python train.py --n_layer=13 --d_model=512 --n_head=8 --n_kv_head=8 --head_dim=64 --d_mlp=2048 --vocab_size=8192 --activation="silu" --norm="layernorm" --norm_place="pre" --norm_eps=1e-05 --positions="learned" --qk_norm=false --attn_scale=0.125 --bias="all" --tie_embeddings=true --parallel_block=false --init="normal" --init_std_qkv=0.0241 --init_std_o=0.00473 --init_std_up=0.0241 --init_std_down=0.00236 --init_out_by_depth=true --init_mimetic=0.5 --optimizer="muon_variant" --lr=0.0163 --beta1=0.93 --weight_decay=0.013 --lr_head=0.00777 --grad_clip=1.0 --warmup_steps=200 --schedule="wsd" --decay_fraction=0.816 --decay_shape="pow" --final_lr_fraction=0.1 --batch_tokens=131072 --seq_len=512 --doc_mask=true --train_tokens=663200000 --steps=5060 --dataset="wikipedia_en"
Each number is 500 + 40 x the weight over its row's rms, rounded and kept within 0 to 999. Layers, rows and columns count from 0. Numbers have three digits each. The size before them is the row's rms in percent of the matrix's.

# up: layer 3 MLP up, 2048x512, rms 0.135, rows 110-122, columns 256-511
# down: layer 3 MLP down (transposed), 2048x512, rms 0.0659, rows 110-121, columns 256-511
up110 099:503450530482523490543413580433492473489533490495529464492506542519506511524543547529491484509493525511485538556452564493496482492441456461445531576525528507561481488501545491526538477461508481500562474515539515515485481465451523467519446524578467491461499515473461526488539512475497500495469504394450480529398525529531536540469474490525487516550587451499420483466476504522523506442510536530487518534479534456527531521473482516474519535493514529471498503390503568477528520489542505421456473578554510469547563546503543501480501529514479452566515525481446530424504456432473444459506508514542364500512528536496579513412471422493498569537467553487477568436465477516510458408495520515524507451516487518536517483512525503569454462513507462490543396447474499490473524486457461
down110 097:518549429445508486471502492581579471476480536549464508477413458511522530520521466473498494535467506474504530583509402488544494454521477498505575437549484465450485495416447497519479481512535466526495582551484527496483495601476558444598512447505470535497497462454475480546512446495527502426543483503489498482547431435518492446517522448522572467466488509476577533493461566565512458482491485541590499464548597547463500505521512495586461475543574450511544462480487552566436492469502441569466498567503467557516512468512447497463509415500508498525484476395479507494453547470463487573518495429469545507500501493523479533493515529460531478503495396505501487494508442469505572478479415452537551509475536501536484525594539497517557449489577455483458551492523537438433515444451499
up111 099:500471448443516511457445500445526447471493466535462405507468493432496507509514523509586518528504444469518479522509540447517497456500531449494475602617538538433400472497508645556585526538479538533544408483512516543496534441479521500499508506519462530498560422476494508576548465553517506473536528522508468481533497506545441458474492430549471510539477497535516519549436442487530466496509529478469541470518460421507456518482518489504407540511418492428517522486417459481501528465519424488485484534490497486459505477429497482514549535452484547482478429489503563541533554470519550515515614514474562586488451482462522510501500531503470508433549498498529491536555490433516543530427534504520553534465461488525523514515424482494545503519546548508546507533525495499502558491525496
down111 101:563522471508464493453491482505437549518552517483447454462438533509453513503572538528439514464484519484433594521497478564481477509503510513513577514401548492492518493511419470551476451508523447478510484483521517512507476496416514536491547538549493513474482528464521498548527533551499461455489471483490529488493484503512552523439423523483487443512462555517461529556432512543430524469573474434519479508482488522519519554445607571527507513511505522535513531509437590579567504503523543469560496564495444517469477490511480482480473518480496542447504433562546556485511518476534517501516420503453562456600496443468462508454562508526511496577480442475376541462539496521571526538449481477459461516554473470521508566526510454523428513564477499393555480476476552451508437552486481
up112 108:475472511502516500490482486546494545562522522528494525452494471516444499537468516543421509470647515540544465469493548521481557522473471440474577521538492521536495464510442563474451534544499530528536465592535535470507433443473468466511497499458477510479460459494517538505498568495476550486519499635508481584442537446502486472506563479513433553553464534546529469545498557554538542474556605479477464448508574501534521518535510431492472454503499485571449536545502498460447496523466510481514506468522448459457551494557576448455581490524495501530550496467456459542484480519539542442426530486523470540514523510458473515508445565547428551500529479489482459536413478504469527518500535514482545449511541556498508525492519523498605525432597472554359466490538419508535498506445461
down112 103:457457556475521533527507497496513541494511451486511489503473501421447488526539527480500502566517528509471524538491514524470526547475533502438514520541543564579477555511445534533444487511533521464526508468513531529460438553447497499556504523413474452555532426506563494508521528426508472467465504523465463511537509521534478430516423621532495490470419523416524444474566525525463470574473442438430493511522505438502537495441474565491502479495570464544483510479605542531484531448504425523468477497496531457449464449544521496471461466504477465491541500511508447535476484529480488535492573454509531482608494456497518532506468502540555552480550428493457472414477397468593527497402499546490536549459522516535427520475520553511488465476517533486503487516474567464484480522486498
up113 105:511490498513539484488491461502502541616449501427492495509556526464510508413527495495444437513564557470527471440435499454440474507471413528469446497479441532554499485506551526517441533553463470521534555487476491555468518499483496528506512583503503507510490464398464571580516515523531557506495426487462467510462498561546402487476489420447540506507520536552441478490545514448506501504468463472492546532493549528522505485503509484443369525490460496462530430490541515508493508458477529510545553446482488532569411442522502530464500487519514459520463519522596514531539583509409502544515424435546568432489451472433493498442478541570490459504494474484497510503438527493476488505532550481549446508555572580484514533527418426566458509509539501516555515496476468557506499572441502
down113 099:470466441510472419537519517507457452547488463529530550500535403447555521451470508513510507491508469481418483414528452539465517420580529456508452453482494505471491511481511524514515497540450495477530519572497487556433503470548473520546466478462425394513498465510473528480540510398552494522491543543532393490489546480496511484543502464472505439417519469434455475483435546458462448514489428524455477446492543585538470527555516517500513482484524485466562433543465552522518621457497467558480521495605440549459523523492554503497358474526467510471435534481468470441504514530546432517566469489523484515431463522398472530466525508495580520491496609440459491512468508473508519510496505484481477516493486557505540506575519541544489516524491534522494550459466535526472468423540500
up114 095:526438542479462472430490556441587498509466473487509533438545442472442513506426521505525507440523491479452464539488585547539478504534550576476478450484482535523522517458502450503393540448489466518456598557543463529481508535509530494465442526585433487461495476499527469484485485543552544503491475502568516515506501437549520521480522529508532512482478554439549522481491497549545507454506510472465504465557475545468460553544497543498553485438453476486532494436427457502479536468437489473569511529453520518493501537489508543537466459480465480498540465510555524532491498491532452480531490505467486595539523499547493480469487503485504429445534493491462509505496527519490572469522565566502585538499516511507499491569462451496567512544476457515476529551532536453476457581542519
down114 101:528546485464540527532535508520540467464595521525528508444471450571488495440518593598516520540543518503466508537446489497531487560477525405453475486482474456485568447513500414485463522512478472482426509478512539561565502402441462448516529467499546542548471521425634511489502549498496518460512483462500485487572480518549497520519431467467455493513493497435467581477429532453452563507432497430461504567506478492507487461500478507464539502457516532442489459538498468489559541526521505492469521495507530496529507514526511527503499573487543552501444600479492474520414480465502532496588445540496544484569516469461474517450567470537434485467506506555484466551552478481579462580477433473476509429537467527548487508455531526503418490538526399571482504460529574518511495480487471
up115 108:498479496541472559657518507505507511522513463512485509421488532498565533521430486478483413457577464420526468459528466480483530506533551516497486408527467516468467526503563520467490539489462472497447514517568428441420486523470461515539501515487432482503530501515472510563553470504506442454469446486438448534501426508441535436519474472513500475543498582611475473459516383511428512472526474510585484524507498541461504485491560494536494432490532533510476477546406472431534549427564515482537459444530485538476571476492512547496557463460545544484542551418570542549475521504513539462533517434479475538489552502508410474577441536459450555510531540456508531461527548470479505526512493530490530465487431478536479490455470531519447499510539511492395449476516497503432388458523519
down115 102:492519505512474528373554499446488506449527529461412487516506484586519468476515514479528463463509542508506526536464469522511507523529482526508515443502574539562606568492573512602554516466537543505485463485473545454523544506494470513584483469511505497513505439523540510521529501553494490550459482496512452562531521508474545482489521529511499480475469520499460566471572519427558465488451519571585548459516550523530484560532522503443465440450469478557455487450440399554453505550478510505505558532498468525494474567500440485477562489575498462537481492444463575475469474543470463469490477452605435512532505432545428525500617539528462626466490433534500498482450494524469555582471512514432460552486560542522515581564490506502472494507537474573519558496529439535507596475443478
up116 107:499543492532477547505491501496502457535498510422543509539509512565514545458501457442491554447475458490515441461486533530519531437537523468538503562472531573483545543469544457533489488511496524509499457511456527589547520488494612512424453514449524577530528509514512492495466450522511480517540519469580460501431510442506535478560506493368525432487404503508478512453544406464499431492511475528475571467598522557515468442492479531484496533506479448489505480429474433460528490436469494547460500534510569494574494497474496486467509548469510562425490531356498550546615484496528434455472485452427472503510523491516545532534537431467558517511506486500534557478523573463465481442466488519566458467515515569507549485445510534505473479504510468491467482428518508510607514480447452
down116 096:455399530510476480522500505523443486464530499483519521481494438570513546501490449504545499529525505503509435558498496515431550490438504507514472533513470525485519521513497487523437503527441508556486498503440492528479552538450463477474463483556529541464455468464499520470469436489503470487506527506529527565542461551533517531482551508490476532526462476565531514497443518521430468461543595526474575444448444493521473505465505513494497473522487492443552506522463586468477517465440480521489562502505480420475487503548500473448465480486547513468510424474515570489516494526455506454509485491508454512539488424518485510492589475504509434521549489465427541543542496492481495539583452459414435498428533456557553461404537517496507446522462445505538478471524476558454504497453494
up117 096:420512474441530445500440587473525522449497574455560604536473502498490466490489474484532516502560505469539466467504498571482457497490487474455458539501518451454486566523495499520511545555472485474519531483444501503467475468472516514497494512549453506547490445525496528538491479490552533491544481437464500558584548479505529491487497505524494508418526460503497549567478511488486488588459482477461442484529457514475475578492471526495474555480482540551515452484440475497522459499488511465575455532529495520472534479444458548521463466532450538505501558512511457529455479460520499496536506485501481461518517494510492533458411526498481486422514482481564394389491497568457544525444527458483434548534389544466424537474516521353475572477497420500482512481486428510555486489530549
down117 103:539581451457498459440498515496515521435529540546494560499531529500470548527518460470546553500471507539500522560480492473502462505416464501501457478460473514503458502530558479604558496465506522506503584473532473471484612545549351460509575527547486471490527420497558457513556497441519456493537507483487478553480443494432513562479499536540474519445476608486500514555446539521434492521534561550538522421561510555453500534490452543532460454519540556474546537495424513447497494541504537490438538471472488510491530518479507504492489438495573510431545438441514490459489490465520465548535496533454630450479595475554461508490529475433536533494492489585420522456483504494583549570495453621514506470538486468540467498513527507550520491537533521482522512489543399509507545526447487
up118 096:469487595540465521495518470484472564510527537439458506581541492565528522470474469462452471444538515462521509549521504534455477465565503484521519421515511479552469511549539485439437513526517475535501422527417452484488511509519531534507479482521552535527471501537520524505452511535513498498457512464504473497520497465510491531499491469488490513528502452474497533504479536433498502490573542534462533473482525543539557446412513479429465456545500486510532520509482583470387540439495502458580440500481522505469488539559505494526426476521499522478488542531527559479488444524429509533514490566518489542490555524537511551514547493531462439517459522508499490411434505570486523538516434470535478556514434519486432486501472470487508542470494469530442473490459494498480525502391452
down118 104:492438482593523493465545441569578457500457456539504509514480526432543523382506438542523502567513492451515477516502528519540510539518527409517434562462432566496470499478486566423533505484522511472430546423512543443516461556591493537527513475508521460517492524512512459449443495545526545513510514494487489505412526471534454476530536522564440419464565499538485472514418538535470516478476508487493500499467529432508500443410543483481491536488505491503489446463521424497479519486555525551447532507507479536471482510482575478486482462464432568550544549496499464546575456456530547502550461354501558491524564540501470563509605556575545535516529493526456547517511483425486522524478546475515488495523539449427464394438429478499461450461405427474481464504538486509463466511438542
up119 106:517531496540505533535418556556491517520437496487499449518449492475558479547549528541457450442491496459507529485463486580513516479525484465497506531424500468419490509484427539482486527510410521558417452561503491513433499469519506516458478565493493475490386487494465484443491453518547540497514526497500521498533563521540512517508460475465524517537494500578530510485548457480525507474536476518484522432436483512512491557539535515476494479559453497513460570522525515577464470505547551500364511527511460453466571477504476476546489481508506530507461515506532500488444450531546506511474511559496427494519487544475493502532445556444506500448548553534426427431463539504496475496512461536513514563519516476512455513433530597549576533537476497422522540414450529481490553472426527
down119 097:522568509470490512520517491515499510518556507567471510494586508505498541367505483462536446428534489478516548503600476494529450474480480526548483532483527509508502485501432618525512454479490481473501590519439402582502439464505536446488485509462513521480458583483535500463538493565560487437519567509487525490469475519546434485512551509477548455542474491445449516463526477494506490604488492554512473448513507532513521519494542513439540482471532455491470426397510516556469461496507453443468461501494490498476498524442485464431598503506492556530491505511476553513511430476495456530494554521477529524540510478518518493486537570547528515517524491478501502518547503498501573545418493474532567565499524500505558472467541484425485498538461481558512483514478496417492487583495489
up120 098:447476455531498472564453458507443471490494545492490533517492611548480477517540539503447488502479510528532508495506465513509480545448521538503497461559539506541554505428456451490489595489524510482637551470478374462461488509478560479443533568622479463443481510493536489423519533538511454473539427553488563483547524486567518526503441468506466509433474474503528475491505558517512504470464600486515559465500514491488527465466410575497488517460435414442465480464541497504483513461479461425460531514492455487533466472438473477489572497521518511550448492526493522418486456492539416520433536507513539479470492530474443472486564500494523530487524543501563475509475560520401534484422507513499504516538451448511571458482499486468488513511420501519507507526494486574555524466512506
down120 105:516461542575617515503530591521524470506504489503516548482483485594512417482487459450515557509477501497466475520418492511528514426506543431496509511526487437457406577537549490504534462486518504515490522580479579430523527557490478536476457531503482424477465541500495481507522538461503527511557514483483474491486552598454473517579483526434444498453454484467463519549532529546538482482451469454503495487492601530492473512428523492490424516496481479551455509483479462529505466527520514444453518486499519531506507439535477535459450515496515501472537536517509475548527440477494457488504563469591432504465496478562531452547509540496524574550557428405408493543499507534485478520518548450511473532498551520465526565541528518572518531516550555491483487558487451477472601562450499
up121 102:548510468484491555512491552402496452451507506496503495509459497570448593520502473498534493539470483473572549510447531582495515471523484603503434584551516483449518472472536483510518540529503553535512508438462516484456454591471493453427484504486475489520541577490496516499452529468501534464480530476512400508525549502579564509456510479524497479546600510591458514497534507507510520453519482500448505470471458455538523525431511488595575481463523567489473497495482500543483469510416498509450442451465542479505599491433536460511526511501486510452546501476464559461625488526465492579487460482491460546419487525492554551508513448490534490509454536511518494396535464479497541525472495466487472568493546519589467484472574527494464439537501550556516478453544489438503557471507554
down121 104:487537485495419491427564500551469532408495485533565538469550518465418498556538457506518455553480531497447525496500516471462528540514543448496423435466487530553497484540537495522501563523543564517468444553518508508522501496502528518540514509622516486523438541526436534534430478517456478501446463465467524546476516487532458480454440501539513492524525466501566432479477529463470432523469391450493541438536471523438535513503476508523526498453462469463501484495533551469511521517499498535470490440550522446497529477469527546448434573467549469523478521570509471530514541492463496457467481475542387474472440549514511489520473498421527522535491466522517537493473559591476487536476488487467550563485536497532474439482449490540547464485513522501439500508536576466521497490575559
up122 098:515564542541488535519552438642494491520431535477554512457545580486482522616463490444533482504444464441486544469440499424476463496500534545524504564436534530501460480529497511468536466504461500510569565627573475483538470567523528528429485481523518531528431473479533475472522432491483428530545478453488492490517489505506560509510548514525558532470453523486454544536435482443417529469519456552493517509513499527545506517524539396589520520497531474519503543521449545462488524472496496489505520472544529576549521565528423488545512469493490568490539544521470562445485500530510477528508453569526471479511484497493487480446549541495530502482424549516521587427501491555513559454456521508524445458500446598489526470480519518437434468503473458511534469476473559468546500497450471